Each number is 128 + 24 x the weight over its row's rms, rounded and kept within 0 to 255. Layers, rows and columns count from 0. Numbers have three digits each. The size before them is the row's rms in percent of the matrix's.

# layer 3 attention output (transposed), 512x512, rms 0.085, rows 77-154, columns 224-255
106:110068131127096095121170133160153076173067154109144122131141092155058128128158151136110165162106
101:157106146099134170137093149111130148129136122110112134124135118088133134158125117135133120139132
103:117120118151147142110133110119113098102121135146176157080143141099120153067107151130121165157129
100:112114128106145124088091115127133169076149111208123131110088151106147098133119135109146148125131
098:157183121158095120133098166143101171075139093092124165137122128131097104149118149115108107135127
103:109157100136160104128112155142134120125102083104138114155161167145180171141116114102109131142110
102:142118099119135118117102129177154087116126136116116111125165199134142121118089129118146151088144
099:165146120111063133125082142111149119158120122122119156150140126091167148151138140146133151118147
099:126151119147122130170104110124138116132141121163091095173130094138132120120131128109088121122119
105:144115150110130130133135107162165137129127140086117130128146133108107126114160143173115120122133
098:144114161116083085117165147075117099144152105126154143115136099115135122147112116123134140121122
102:150109108116098081106137123113110105087133103117119155158140094144128101124148144134130177136120
099:142120095126174098130102122096092087145104112146150146121146141111117161122114151141106165161155
102:145080186157135124143131168140135128158125134100080139153102144127134165122125144146135112123098
099:104129098105133120149139148131110117121116148109089116155140098110132125113102151140071144148146
108:108159094115141131090146140133121112162168148110133163141090138152127119111135167154152129119145
100:131141143072116109081109112128127101140138130097145126101162142135151132084099106147142172136174
100:146132147116129131117108121092129167098150140129131142153149163117126103086136119164115113148198
100:135103124115123167153156103118125144146126134108164100180157151150114129121154123123123143118121
100:103133123130139094150145112128129122086154112143104152140139141150168109119117167142152121136164
100:056129121146120111160128151137125131151174136157156129135113139136075128110114197098185136155125
099:120141135092128180096088119118115140142150134102164116123101152096144144110151159114141129085141
101:114134177105110106143160147157173123097101138122104116128129126155150144153112151101085138132151
102:140128131103099134165114130115122115135119099161110160096140139186108141111158141070082119075112
101:110139114115098140108119145140133107142157120132146153137120143125118156153077125144139175157119
102:136148122119152138112086140150121076130140133163145123136123124163137169157161109151126116138093
105:141153136156125114131089113132137132096163123128158119144146097085141132144114116119109141127139
102:144092117106140115087128111112079141139133162178115085143138092189145090147137141126155092137184
098:135105091161157167113161146111131124116156113138122108127154170164155139172148118164146121179104
099:141140115147162139153114146164187134142121158118159159102143131086111136124147141151096087068136
101:136135102123105163166134120117129133180132132047113121119121155137096077105130101137116109175113
098:178146075105101134145143161072138119133143108166167077160136153157097096174131163137157112109111
099:155113094115144140102116148126105086117112166165106160163142130134098110095123157151158068127132
100:089095107095119088140112098153066134151106127140085114137143118119140107139149108150151140139124
099:144128133103150134113166170099099142149140125149087167128115140108118150099135133162122124105089
098:103127118149131116146086185118137119136112138141160165106128098122130137129142126103080120105078
105:129191185106139149109117141118138140124104137134136121110108145087131120138184128112130127112135
099:135136124127121144148135137122148128192110178093097172124113110132061111096101098074096105121106
100:185153120123125127161123175113132121096129119126067116164110168125167144110136083121144105156146
100:116115165154133102105113115108143161113163127132098115144116167097154110119154118136104127136114
102:083148111157156159143136128175120124116090123110145103077132122110152093111154147133072116097171
097:136139104083142135094093126151141126154106174101161112117105116118159116086119100132127079178098
101:120125142096090107153132091132152112082141117129151114132099105144167163116164129084137155175126
101:144119199129150120121108139105146152139186150117138140154136162093153130102153143101100129208150
102:140123157169123138147096163157101121135161094149181108107140141122118135078144122101126109135124
103:129118171147105165149148116113143144101139155137134155097147189125166153128086131152132132111078
103:134127161129113088102165126109112113154162124140123119143114094110141127120145158137121128092151
103:090165138114153078104083151096178130112145137107143076156154117139119111098084134166123127129117
100:141124138122119149175143143138149157117114098107108120123113132127127135165133145153116131098105
100:141155098156111115147146088152135112104149113118151115122133119114114127142114168138112069123145
100:120103145126171124117128173145135096137129127131094134108141184146154121143149090129149114097127
102:127120123102144143121102153149144146101121123148077116109105131088134116181156135099126116105088
095:134163121172104158106102145172128126113117093130162094118146132121139119127150152138093136107100
101:125162140147131070142132120140090161129133133144088117135156114124141089113135095135119120138128
099:176168091147108115130161130110093140112132117107145160138128170133159111167116175114102136122087
102:127090131101135157106110140082135124099101139129081130088149142144154137095139169089136100113104
099:153129145113146116128108114124114123131102134128158124110157145154127151125131104148113149124099
103:116090135134139148122153128141082087134159097129128120102126143118128159085158106141151120166132
100:136129109089118128051098118091105082130086154138101125107113154135149170135135132134114186098095
101:080140109116121117092179116142106135120150138115156133125119118125086123104117122130123117129147
100:083113169104116113088120121124129143144132135107104094140108136122098119148150117172063143164107
101:170137099138186125135134159118115140139143156136198131062141123124147124107081166133092177091088
100:151107123157129150163141126145157142091146128154159139099160127098174129099140116122118148141125
104:133114131145133122131100146147129103170116122146115134178119092100191120066096181145103182144081
102:136123141128124114122118092116172150080145124096105132158096096126144127128102153113144114180114
101:144088090093115121127074101138134128132130125161117145158121099108137153133117146115133149121155
104:088101089127106081124106133074126121125136159122140093143139162109135109150121116151113138152092
101:136121120102125116135117148131149098100146154109182131084142184117152159077176123115150135125102
108:091113142138139147133124120123103128173154129144130149129144137139198138114155113152167164087148
098:153101123142136125111133169131170131167155112109135112178144062089111157138097126141111126153126
097:086125097109113130079151067150132142080103142142085140122111148142103136145099117128168096126104
099:169148130132137183074132145144120135134133144135144133127122145139118111139086128136122128124190
102:112175155141180133116117110104125101138126102137130121140131203083144086124140128162126139111143
102:120125120134106214087157097142133159088134082136112139150119122125144135160100125140148138107126
103:113137138122139127112149157124107129095143129146153163088108103111106085171111129133110088156146
100:083115125110082110158116105135108178119107113105152098070150155083083100136077103116141147135104
103:122180138096158137140156159104084153178113110145143161133148172101123116178100125159172170141113
100:117119078101073103093115142089118192146136174106164106112122156099113098158123125149148063163176
# layer 3 attention value, 512x512, rms 0.0903, rows 78-154, columns 224-255
102:157095129081129148065086123099157117125134143153147105138114149099097140115129131150107134104140
104:206125166108103111101114119136067135157138156121145111113118093138103152098129121075139135131134
105:151145140132158133146113139115117139125105162127085134128098162116120159144158184107112141175140
099:127068139103118142124125085105175118129123119126100111105142155113117101040099128135106180124197
106:136120118181102146138099131141139137142135094109154093119103148158125090125120122146057112132125
102:114138137128149117117114108111150167117129096111131184157150152156136152089084109152153119150126
101:183122144130151113090142134158149116127150070117119127158104093096166138105115131114120140131135
103:131181143139078129081109138138064094145103141135114123096144129134117109107148097108175098179117
102:106101130113149135121089116101125099157127119161109116104132132130149161140137156132136132122093
101:133165105180120128131147119165145161124081133126115149123130095145142136134121139146123155106154
105:112142158150109114111090094113116132128107136124112171131125103079110088141174129091153184113158
103:146177167159111062119165121126093142126131108138112164135098136126122110133123148113140155117096
105:150120103133100085096141153156133150116106108153132127101100144138118157104132095074153127147158
103:088152140115148114110120114135120125141080107152134104078098085182162121148112131132175177165099
104:140090146158111120152157145157134109128117125183107109128125120106135113115085117140153140127094
102:133182190148130139115113137155148137156131123137148153099146104163110089125122151098154136122168
105:139161128159155115137116088119132103169155177170125114130139142098098145088111151149140117127167
104:137112148159126115136161131109131129136127149136108160131106107141129156147111114124161131178141
109:125155103143149111164125141136100138123124121151165102155174144101107117113115144096106085141115
103:124125157141138131107153111116188148082086176146145130162137132086133081175116146116130173149168
107:131149132121113148114106151105150099162103153178096117101148081115125118140133082086133118119176
105:132087092138161127097161109137136129126131114157158137085136119133114153122129138105152108143109
103:120104078117148116143123139118115121114123135131163110089111148111120101109130117116114127138140
104:098120141155130159087129158125102096131089139147098132061157113107132152146149119144145101070127
104:133179112114118148161164105098083139098122125136143169121139103170140088110127119174131155109120
101:109122176143150105138146126159131097135108131076127143101154116128102117146103091140080162143154
101:131152160136133128103126132142080140155136102126136111135130143136144136113122138096118136139152
102:087166184089122132138126146095143099132134128125070123133183136079137136112073124162098091087169
106:116120150127148155160153106104124132142164130138125149110103144170149140157108125168139087110126
106:081092114117107131108105163149158125128137112122120096129108177113123164107161096138186170126146
100:136134140096048072126149137159129127108155131110105143119140117089115140155100108133094141069122
104:111133092099139153121110143147143126119123087119107105143141146132120149191141094148062133140167
101:123111097121136193107116111148150086140150139077165106134107113166113132100109126119111171135173
101:172156160085139158141105118121134079130146112125118130098143128122124126107125090181154148139143
103:169149100072117108123129132113122160148162148108119129114130138132064149164105115136135117171116
107:132119177107103115107136147182175135145144165109149128154144109149149077122150089110138121135130
107:138126138108128118153161140152118101134132118144148122144116155158119112128157123142118124109138
107:107143081141135132108132131134125127137138154074143131106127139138124164113115137077103087163091
100:148140107125128145140122138122124113118132143129064089134120144154168143142137167172135124163129
105:152140103111119147137135133147135108139132123134155152107102151149151125125150147107118131110138
108:112144143096115132099119148147100128139149117149101139093137156105142072158126140163133122117108
105:129140093181124167140175150128156119110113143138158122058139105126128122096107045100141122159152
104:115137162123125140116127106151146093157106120138126113132157104162122132124132136102159118101137
105:132140111105164118110156099136104133105124134169142128087109159106146139109127106094086152096128
111:107108150108124136140123131144128130152112063080127135149108123097155117125108133165135125157122
107:119109134111100150124165137113117121132110111138134133124142119160104073132123094117125144119142
102:161135090123142130138149106145139115084105101134097126151144152131144131139068114129099140139160
104:138137118105118113119124135123106129129117106108170128102105128111098075143134094137161080110158
101:137087103132123101123140143124122160132108113163092112092167120133102112145140114110141114140156
108:090149153139131117134124141104139116124169125125154168146115125116143119155191168108116141135108
098:126127141128120091167162143098155120106091157114120134125149117096174087150089130103129123157128
092:124096194152110113133134161088136148153137162124149125144140126146142143115148143128096149107141
095:157091149111123116146138123127112135137105120111145147180121092162162104113090143147123114130104
096:083117115099109153138112105138128155115087132128140089167130143149121132121174090151122132089106
098:138126136149103085128124164127132110094105126123118153103192141114142116120150084126131144134120
097:139156131168157111138133095101098169142153121116136166134144137146139126123115145126103125147137
096:156157130125135101122117163132110093130094149136121156125082122138132132130142127153132082090123
098:129157097146139139152115150110140116138119193123161158130194089105111121117109139092151151166127
094:129106154116110121123100143117132145148101104148101119134134154124123092110118132127175093127118
095:119132109077117174138132164117131116128128100082134126106141130132117120110146100133155135174142
093:137117162107109144145130123138137160102152135170108146107144159127129129180130135113128120145100
093:102144113139142140069127149119158133126127139151147106101147112148112087136125107133133097160132
098:145097108100142072167136111109129159146106202143128131088046141153140109184109146144119177130161
099:122158125135132175173143112144122116129104116088105119110117163138166120162158140117111111134095
097:091094139053147121115166126135092166137114130127178102166150128123107145100122146101151156116110
098:137101174127112116104162165160118121133159118157113148116074108107114073118138151116107131061129
094:133115141162142117106142118151143090094161129109107128129202123105147137122095145114153126130139
098:106160143146143171128113102154136166089098121139176110150126137116126152137142123128140134118116
090:125129085145110127153171149125106114156139152105106150110133126082137119116121105140124147149151
094:118115088136122117133113128164109113142135164119129155125135106108143140128158149118164118133137
092:090119142098098162125132132115150107080091156096153108146128154085171167130163148105129132140123
095:115156119106114135111115097128109138133137122147130122127112154100118090114156101089145082162171
100:146125127149152154127143155104139102155145103140106138125122174087128145167115117149147128121161
094:097107135127144143150142066099140127111112120160117143096147100131119139085137138144148117120141
099:188158117115113178106127159115128127093096158180121106145112093120101150136151124152165104139137
098:115180131112122149123128135119157134152146149180099170095166106123127135110113109111124088181106
097:071123097112142182119142154156106150092117125124133153116124112142101119130096087124107126128146
# layer 3 attention query, 512x512, rms 0.11, rows 128-255, columns 224-255
121:151150070124159089112125118150148169088160119120081096104134138121124141071081127132142158108110
094:111138156103106173130152142117107112150130140116102153152112086139139123136140157109156104120141
088:166158119123138072160138095158130137117114118102141110115138126131114119139108100122158128100092
101:144170106118138138092160104171101150114141160104133148107112153151143129099102117102187114127090
092:144144105102164120098121103112144117113089120129080145156111149114091088102105145086172138095089
101:160108112100132105114164132185157095092125107151105160135114149163106111110111186110188128112135
113:134106141118161165107147121125146133156174138079059146164108121156114098134063126116144128074152
099:159157100127169132129132106115115130147111118131135107126156135154129143178172131128171141152136
098:143132138119112126137107148165139078103170146132107104103120159107148107150153131166144077150130
096:162137153127093118113139157169091118115149099127154079117145155183203096109132131126134116103103
096:122117141112134144183165093172138132140169102157106119139136149114090113098147152117092138136109
096:108149139095109143078115125165068122141148146184099146111162145133126123187120132138081107172122
099:116141122125119135082161170131098158117115096128144133176082123093135140124092165099126128121092
096:140146134121106154106118093133122099150092128141153093126099131088094078108106112126090136148119
093:133100124132097162101136100125133124156118132114131116156124130182123132088172148156149091142081
095:127121133113172125133102141149151158121141081129105172152158111123121115123108128109142118097118
091:108134119125157147089162156117149137169128089116093118126135125122081103127122125103107122125145
093:107111123169130100109101093139123123147132123125085102139151157121144154063111135117129185139118
100:122096105095157091066104124118201159134103125151111110117164122146166148122156082100111132153139
103:112139193145089146132107103120186182142136131139144109137154156157139089099148121145099140147112
098:116117161139096130119100147183165097132073163160116140105094117127124077165120128145093122108141
099:140105134109143149127095134136084121131098121096114124165168120117121171108148159082106172106130
092:143118073125130093113130083135114136168114121139114084133108142101147151118140105151120140137117
092:149118158170132096097157096145163149110151100144129134180065132112131101120097104148149111136129
097:109169116076111116111160130099144122095135133085143077121156143153126165146117113152107111111129
099:159169133158145123137114106123097131139143085119126129167128140132183097152138144093146156145162
093:142123088142138108113133090069141161171104094126110160108120101082102131127147143118119147093113
091:128121128154132096141139133146101154177127120146103096130129117101126137126093123100102145091110
096:137091121183099112135130118133118103106088089127110180153126069136117130118116131104127118100162
097:149120110115109141100170112096138124151135115121161091141094130139123132143108100120128128145140
095:144119134137116105134101157140127156133111129120067166173123162115137134115160104107156126107103
093:057150141102140104158091113126156124101117105136158152119092124112142173131115156151147113117057
097:118144116138137175111161139091180139127168137162110154070129119126141134123157153132146100099130
102:143131134156127129120105134117141108121127157116145146129175145059107102150119129128102148145103
103:123141146075154113120137206138119134127113081127132140147127163097118160141162129122156140108120
098:105106106170155114127107152108085074100115115109113140123160103105149154127110148152122147147116
098:109126148094163127086127075126152150132129134143164093122101144118135179129134094124147109139147
103:158138137162124129145156109145150160083086125108147111135185106156107113117115120110157129142124
099:127091111134144145114144138154135142160116131093149171108147173167155095090134152112103146073141
096:141096119087124126144105148123140123126137120104101143115126142129129123127093125121107135086133
087:103199123125135139170107143102106133125109126139102113148168113163104089146102175160126149141093
090:101161151185123133126123146100149151123094144120134128127133125102142118140102113149138136093126
100:155152146148144138161129148131105082133158079101154162125155141166168123125156118126085098124144
103:108145100121127113107137146140141130141128121167164129130092168140106097147100149113181142140114
102:161099115104148082139107103131080088128115103139171149162128138168150156111098153109102123125122
100:140132110105139143170135109155173144156189108092115152133146147120181127152159120103077134122095
100:164135125121122112137132108088126092108161170111173136126146151118154108116102183162101160085131
104:091111082086109162167134121115141094103114108122076090118130127110132113157146109109129117130097
103:143116150096123126119064118144152088113113128117143108102076097173123132098126158150089108170145
105:134122099141113119110144119153113116189170099145121143161139128148161152128126121137092158116120
098:108123141106121113162107140122094115146139107105128145118156094166155156152146148128089125149216
098:121126175132158146139183172156141149120080090130201111121121134125164139155106115140123131130125
101:122120122130138109153149155158098149123101139111115146125122194148129111138125157094126080140170
103:166118123125126128154146080101142130132122078161085188154108088098079123151149138126151093112145
099:119137081093150136107140128142124135063129117144119162135114132115160116132054184151146103146114
107:088107152158155157124136157109172147155152130138101085131146088136137086136146089146097136141146
100:157106102113126120141123152103109147111131136109126101166133081121150155085082123136130135137093
100:104099115137110117139107146098128098131085103093161123124157114153116107161132131137155134109149
100:084136132142159127089122125118088159117094175083139170123151110127156108128114111165143154150157
105:119118129116190121130143131141080156117116126164197107172130113160183144139153124113128095125138
105:101112164123123066141104118103108102150120096135110143166137163144115137139151110124115125151139
100:163115140086097084121082167107164143161100107119155109173151169137111115116169144135130148104114
102:140101130148204115135120124123131125099136106108171125108114140161133114143091121118150148093116
102:141105092139178129134157148111087099150140121157142146114110167110106143137124130146149154128136
105:163118143147131173138110142146120096106095133114144138128163126125114104121076115100108150116148
105:167128114087189087113139154162116097073145151106129112085133140133123123119113137129110093123115
102:065134080135128134102146133097149149117095130125167110139165092124117137139092135135090133121145
096:115163110109124142181138142126172130113135105156151144166154128135069111143106141122112126096153
106:116155120138163144115124113069087113179135086126135132135104100124152150135137116107133091155136
102:152115116151119105154099182123105139140123152152097139121148123111113186111121154152143132145200
106:125132150139123111150128165187135152098136079184142129139146105129145110088122157076112137123124
097:161160133133134108129083096125093095113144127131107157120137134172082090115135087123163141115130
102:124121160127153153156134133091166126115142125127080125156086191189118110110114192146135151139152
097:112108122140130132103176131153118100171151156121140140134110094130158124152138112134107164116102
103:124148133100096077168152147144082149143102132164149103150147114087154115107154131134147099129153
101:095126174145189116117148151162122139129122124104134168163099143091132103092126097123135127136149
097:132099095117134111127104144104129110122143145119125127120166126105162141146182119172087158159140
102:107126141159105128124131154113163155116122128153164134134161120126105075085137174114135099126173
103:132134103113148121140129132135157165126163136130144146139114120085106132119136141117122160168130
100:158106143128131129134131178137171100131103093095116140133123130167167084150138152106084142100094
103:123159134143113124169092152102125199110118104104102146123136127124128116137115128125115109139134
102:135148131129153101157119082133071123123124096144121135116147134113148115123159083136140105143122
103:118119114174090095117095149128128114074139100137170161115190127115122121101139127135114124141157
102:088129169114122101165138136156145117122126121172114123165130100142101119079085113145116141124092
095:109090132119088125114106149179106167134118123107139118102139160116166170105118130145127094151086
097:125114134133141139123122113081150116158107148168121067113108113097097111147115149146134084106091
102:109120109152121104114107087129113141089157127140136109150153183103171117145150079112101165119073
102:172122133078114102135121113137185095148105117160156133075117099139136110136125118150124120117117
103:183085104153126133102093147121109126152144172104123115138191114090143156112117148080139126166096
102:122142122158129117156206114161142134174154123136111102080124085114108124134128144138113144117133
101:155109123100131148151138127131142090142124112109164131159125118104140182111151109179123149137127
102:150141137106135135127175141098141141125147123082100118057128118116134118121113141122205124108092
100:130172147131109092103168128121076121125135091109141134077128138127125116124119139135114136108136
103:117096119134127128108154142135104119108104140082143143148172115122122110147127116123154122124097
103:098169136190110080093126135148119127118154108139129075090136134121141177125205094155109114148096
101:124134113143113159139130150096121124133149123107127100127145070113176155090124124090108064137156
101:163144162118145154145114132147110173124137119107107130160093135131154137120088130134101111150129
099:107160141171170118095110128129147133135107113107116156136130153122130152145117097106174106154138
102:134126122124121166117175161122147167159131147142160140123157116109110130128100095090089085152107
096:075160119137185131125106141136131111123125135139085110117158066125165123139125153117120104150163
102:124119115179090174153124108143131125088114117154153126097167157168183180108120120135135114136130
101:072099192076147163156104115149158128129107131130100127157137108141111146122133130087107115117091
101:137148146145155107120098127143108164144117122117146116095136115162126147098129125143108097103109
108:124109154124131103130091119089120144152132109118115117115132110119126101135118100126126165128149
108:162146135197123122167126146128138100111124144087121090116149155116118079116159109126120109129136
101:156111109117131112076157138127139140082092138161107062115105123140102126119117113140151124138163
101:112123135115132128092129120146076155138128108136071124163118141148154132118153091102122134142128
100:123175118120103194121106131073128158200174133132106111106101118073110128166136129162119056119159
102:143134096124113137123099109126119103148103120093110108162156109147149138106142137121129129119136
102:109114169146078111126130163153165133157089125104107180130138128146143094116141114135125158144134
103:084109134133138175160142083096143129110125139141096147132110152152167149123044103127107148138149
105:127145090113124110135107159123119135134136117144119149156172142175126094100111088100120123114130
099:089145153119125162140112125128143154118192123154163101129131145120116152139169130123141125119112
100:093138109098152125118110146140143109143143137143110105120132150127111109160140101122146095139126
103:101148162127133121109105092116147148125115137127127161141103143105122125073135146128148160075130
102:190113165125109157128100164080130119141122091120115125123101148113096124155152116087103118105117
103:125129152133119113142123119100119122158081167076121100178110156123139165134101090155170143155099
099:125122136139071138140159142162110149139113098121168138133120121160139133139107135117132120151144
099:110147122158107109120139117162108084146135150125137161094112145147118167120144086150163141131135
105:086071135130106137078097090178125157112129110120128120139152176113128131127152135117136097126066
101:115128149131169112161149145128164177166142130133122096129144128135130126158110147115157126107113
106:134119139101173136130190143171159076119101105140099127138143179101069092118098114156127128128150
100:140152073100095139131121102143148142101131097130131113141126111178144151099149156123160073055186
106:148146145127162122154166172152107122110148093154137133129133177114121128145179140189102093088106
102:125156090123133139075104138128170146102155145078145153124149110095138106097125122087080142132126
098:102123165107149163148141110122104117191111140157126130123132174153111169142152134180101117075127
104:137125118137141137127117097078149120164139126079092100131120087133133114123147142104145120097163
103:165102129139071139087107133165140080125090135142110122138111151121143095164156147137095113106113
# layer 3 attention key, 512x512, rms 0.111, rows 128-255, columns 224-255
106:132146081152174083142155141117144133129128077122115123095122123111127104097100074152151122149108
076:140148070128141111147130107145178139148119110134123105139096145124106132074096132132120160149132
089:112119118111108126114106115109110125142115146119106118156159148146166121120109171119075111110175
098:130148123116121097149111123094122128160162098141148109125159129150118134113102121135109104150119
098:117149147146121101132066121126137165139154156147157136167134113129118119136107069110124108129100
096:161155122142100133128183127118126104092151099117147074116150160140135120087107099115129114113133
102:173154123178090114141142121124101099114155119129092130143128140119152098105109133087122098131143
098:097099112108177156133084105127135110092110107121081152088119104101139140149145140139110140118121
096:135104141140188119125145120124134156126147120142113130079131152088097163114131106161087099106124
095:162144127131081129146092093131146133113125154133161146152085131130156120137123139115130095104139
099:153158141108087137157151123126153164163100128107135104125118166112116158137107119129138140165143
094:137130090107091161159137128093142130138136116106094097115154115138129126124131103162119123148122
098:140143130131163141113130119149117125150128143144084145090122119090101132146124131129085164108171
097:171158136121148142140139111117136133112169161145137097105139075092095129138101157108138088177093
097:079111153160072134093152137150149154097153151109109102167106083084129099111146151153131158168146
096:128148122143117143134148140139176136131104121147125130116188143127134115100125120156111118130157
094:098089108124074160165121103098131086153076116130162110189105139094187153134148114132176123145127
093:105072128119188103112153099150143096084153128151114130120114105151127114087130127162095187149114
100:126139106121129109114127126084119163159118160102133069111142132108116075130170120135126154168125
101:115129182155113103133119124137131183144108136130117133145103095108081136101130144109138165152101
097:142159149100069133146110095114160129141156091115119174095105114097121096110126113109095140172143
100:084108111156132119074125133133096089115135166097138110105117082149114126131118153153091116131107
094:108143121102089160121108082133151166124140138089120169083135120149121126153135184101118152142117
092:095135119127105114103119172086162104088145131147115099101121134153148113137153095121123134107115
100:136123120140131151102085141110144116108117083170112150110166121121113155123115121175135106100123
097:123088131135125120119117164113137135121138110138130182154147096102139115136159160141166130108132
094:146138104122175128150142122107120090122101190117182139113109158134147127133119112134153130128140
096:168145142156117194132129114094064133155143127127135115152152121130141118138155134121080138163134
098:114141136161106126108154134113125112168121134156153159155104140090134114119097140121150110110143
098:155122140162112114132137092128103151135104113125136087102120127153105167143128120069121148088108
098:126150126147135139116174120127133137103157122130158124122114106172161119117122142138127089143107
100:147130104130138118150148079159119178183139142144115112133137118128177103121156136137144113162139
098:116114135156141118118153105132147082108164143130084105121130139113127150101112148102139127119129
100:149071125114142104152194136167116115153134103160156121187092114130111092132124145152076136112092
101:115096129110109141143152178128131138165154160116132094122142113114110105182135122142100075128177
102:124134130114140133185114134141110105117146095136153165140088107099163187162141102163146107117088
098:121128116134146108112089142141120129117106159126102133146123147096090104117121132129173138086124
102:086168167113106178122130118146117134120090111151129159134145097114160134112116135099147173097133
098:156129159162162130126151098153148101111109141135136115121128135154090088095089091150178140118114
095:107129132129162121148101138152156162142117104113139073119107132134129133133127151103149115119100
096:104129060165133110121157122136119132122137137119067099119124154134124095089108134119150096132173
104:129109129132128147131114143144147106103161174116137121148116135099159122172119193156143117128159
098:120113137154140134122163123136104082089121134111109123100121109109123112128107115097146158116112
098:117136073125147141106141136116095107083126140121135157133134150126133134110158093120108110158156
099:126138149131127128119127122164144119128134148118115099157083093103131122156140188160106159131198
100:154129137125114132132132113127121152075119110173154111099080136131165159098104103137135115124148
101:127134165158125097126175136123142111124113070159112118155140103122124135141131100087168141138159
099:133122112151110112085115092104129121090151109109095195158164120180117103092150092122142157120128
102:146139098121140109158149115122073159099133115109153178112127174149137150158151085135123128134164
104:114162117108148103120137152140099094117141146123136094152165138124110123104143111134137168132095
101:098173130133144109131140155140114108115156088156109116126121111173132154113115116163114121165169
099:143124153128121140108123153148147081100144144123127140145195126117124153103125155160149146127117
100:100119124126119106177164129098131127140106105146105153121158115157099112159108125127084136123109
101:148140122146153134116154135122180088127143152162142140106132104127118096127136151119123098148103
097:177100148097143093142135083117121111168120112157098145147123123138098076145117183096170121072137
102:152129117134185101138139103082148152154114122126138130129153134104124168106107162143146104116154
097:159163163134141124146156141147170099132128129125083124145129107132122174158160145123100128132116
098:167147104159133125143127138115166139158137117130114098104152112129099104096153098115138110162113
101:158144123132132150130112182156104161127132118093155104142102097152124149126101139085127145110134
102:135151095093139155174147142134115114109105085097149119143151138120144151092087151127170138103121
101:115162124130115077151120089125148123117173127165139097140109164089103150151116136167133126120141
095:078126105115133156125123145108146132133143087087171172100113099058118124159078128143121120151125
100:155087146104116104092146143174108131117102173088168137163171147084135117108139142110142105115126
100:159127104129126141085136154122123126158117121126126131137115134121140110156093143124135172111144
100:176140128110152136116143110110166083130159119106122100136096129131135093088079081164151146148117
102:153179179113112127139139106178098109183128162094118080120146148165123150125110154161117121094173
102:145144119150127133183155110128131134116140126132113113121151128125108105133176115125117086118104
098:118152125143077173123104127132129106087109132121131109157122148134099148174130145130125155119119
104:097159098137162091135126150100119104124099156113110150123105128130171138090111140108135111133128
101:100126159130103140096160135177138128147134116118164134081120124142142159121150109143121124101125
102:162168128109122120116173141106123093130114091107115108182163127140137100134112143066134099154114
097:064148126129121093128085109107077124149106136104086148161108136173116131092127148117136177110129
098:125152105101071122150172129058169083119104141104137150163109101152163112137126136113100116119156
097:169138123097148109118121098084153100099127117132108144103120133157125105148150118145140097131151
095:168157131126152119133121115146143115155123120115121150100141117093144104155134122191108145163108
096:146116117106135124149122134187154113115164118123112117148143112090091141124133139167170078112138
096:070116129140157131126148105134128109126100136120080116116122116170130154102123099140111114130177
100:137105137057149118133108155140170158163160108143135194180124131160111147113151126147130134145113
101:097100159208112125131101113096135111081135125174123130068135107119148130149155117140110128120159
098:106160114126137133156128127127096099129141128107144154158129175115114141139142138125171098131137
098:119114106142159138154135091129066168126160115087152139134171120171116132119141132100119118159164
096:136117158152121172134157119102120152130133149130128175095116106099121180154106146129098109099145
102:135105118109133113154098133118172141132145101127137119157131134128124092157138193137106121158140
104:111119136102109130153139138143185114164140113151141118133115154141151124101172147108111127137134
094:128137125107123132110131110124146122176152156122059165110141137086150077098118145135160113129127
103:098113101135160124125105100112147086094116147145154102147125126108166121124117170111140135125178
102:113116150126099134103141086133116115167112130151182143170119124173097124179137161134108127174136
099:100104122135084132119159108125148161116147150102116142083145113104135125108151135117147115155109
097:140147143112120131119096113151130077131121095134109109121137136125112131096098107121158133163150
104:106126128128143099115133067134117141110128119160120159141134147161139155129130071149117149142174
101:112121151113161091143112133092105156119105138110135150095137146101140140115127131093107137111119
099:121139108115103115134150120130160162145096159107104129111126084160056161124129120158113088146107
098:148131110120127154135158106138150110099130158106118144122123083120155159102176099131069125138150
097:167084101117143087165135129145117108146157111140144147103118121105144128164117132117129136130094
099:157108117167129132140120095158154148143112148156138106130144112100123140096097141125115152102130
104:116157142143144185145124148154161121148129135139164119100090144148153117139121137098166131120147
100:153175124151165124131114150104132125113126134109157130118135126152113166140074116111138112151157
098:099164154122163143137149137089135144107152136123133125167137136192139112123113136146138087107076
100:136141087186095125126100099145120156122146098094152071133166119143142136155150157110168121164118
098:124135130111119107143131114154131162146121146119134136162158136135105124133137110082098110143150
100:143118136112137102142132095135086148136108111148103121112103125153140111117117087080120119116083
103:095133103117106106088101120122147156112117171146117110129144102121078140104154103139128137113165
103:150128103122106179136166156137129106139125110130120134162140111121164123143145137128155127133117
107:161122135134115154157123148104136185116118123119101116143177166120082164091154103138117120081127
105:112122143171171141120111140146065136153134165139136154060102183143137120117149104122146148115082
097:145105138137129116105095102154112100140167148118121119141183181170163120141147113091140129095137
100:139136105127138107134157130108138151104114160159150113034154092146169121139161142135159170153079
101:143132089113137132138143121070129173123162117084198143115144132120137133115076163137100118121099
100:111129163134215144105161114138152143138081157110125122152129089155134121134073121103166111142107
104:122104118144188115122132110141154122139110128136159139093121143135083117074105188097084137148149
102:103104126152116102162122116127124148093050147144149089140148148139123080111106093146112068065130
101:121119108137093132104125118059104121129137139099147127123131125137128154114112190139149129145167
094:109101105113137131150120079130108139157150133165128117121103146134105096120139117115129114134146
100:114147099140126138127128133147119159150124104140106175128098127135183172138138145121125153131097
100:158134119117161083122111119143143115146168145100112086102133121141143108107132105132174103123168
102:140098142123116128130114133136139084123128104139114123124112160090135098110093117109118144133166
101:143097115167107170149141133158098121093119105139111103138152126138137125126149132110146124073053
100:169137137126138170127114134139143112143146131131129137145137152141064130113145091105130132171142
098:123119106110117122106092116137102116103128137130111139119146111113129120120094101131133162119167
099:114109144109146104104139119095120163136136154119176124120144108111117098071066117110148163109124
099:084148103120094157128148108111135148108142161161142122156059095124133122111113137102132153118133
100:162138141102121146117125130152106125113118125122168146145167107157106135112121124112106126086185
098:143073176096132146124112161086130155101163091115113117146129130149135107107154131134106102159159
103:113095144092093176147118119114170125175147099123162114126089126161128121101108079201093142115099
100:120141089116106122199110103112142126126118192130094119086151167094112125093148093128135146121129
098:127150112128126110136174175136141163095177088126142129118136142136117091170133088155108174167150
101:088142132158086125114102157161095118133124164127128106132173121096141136112109138115117096136130
105:128136124136157094152116123117135159126112113116099182111104162075134141150098079148083132115139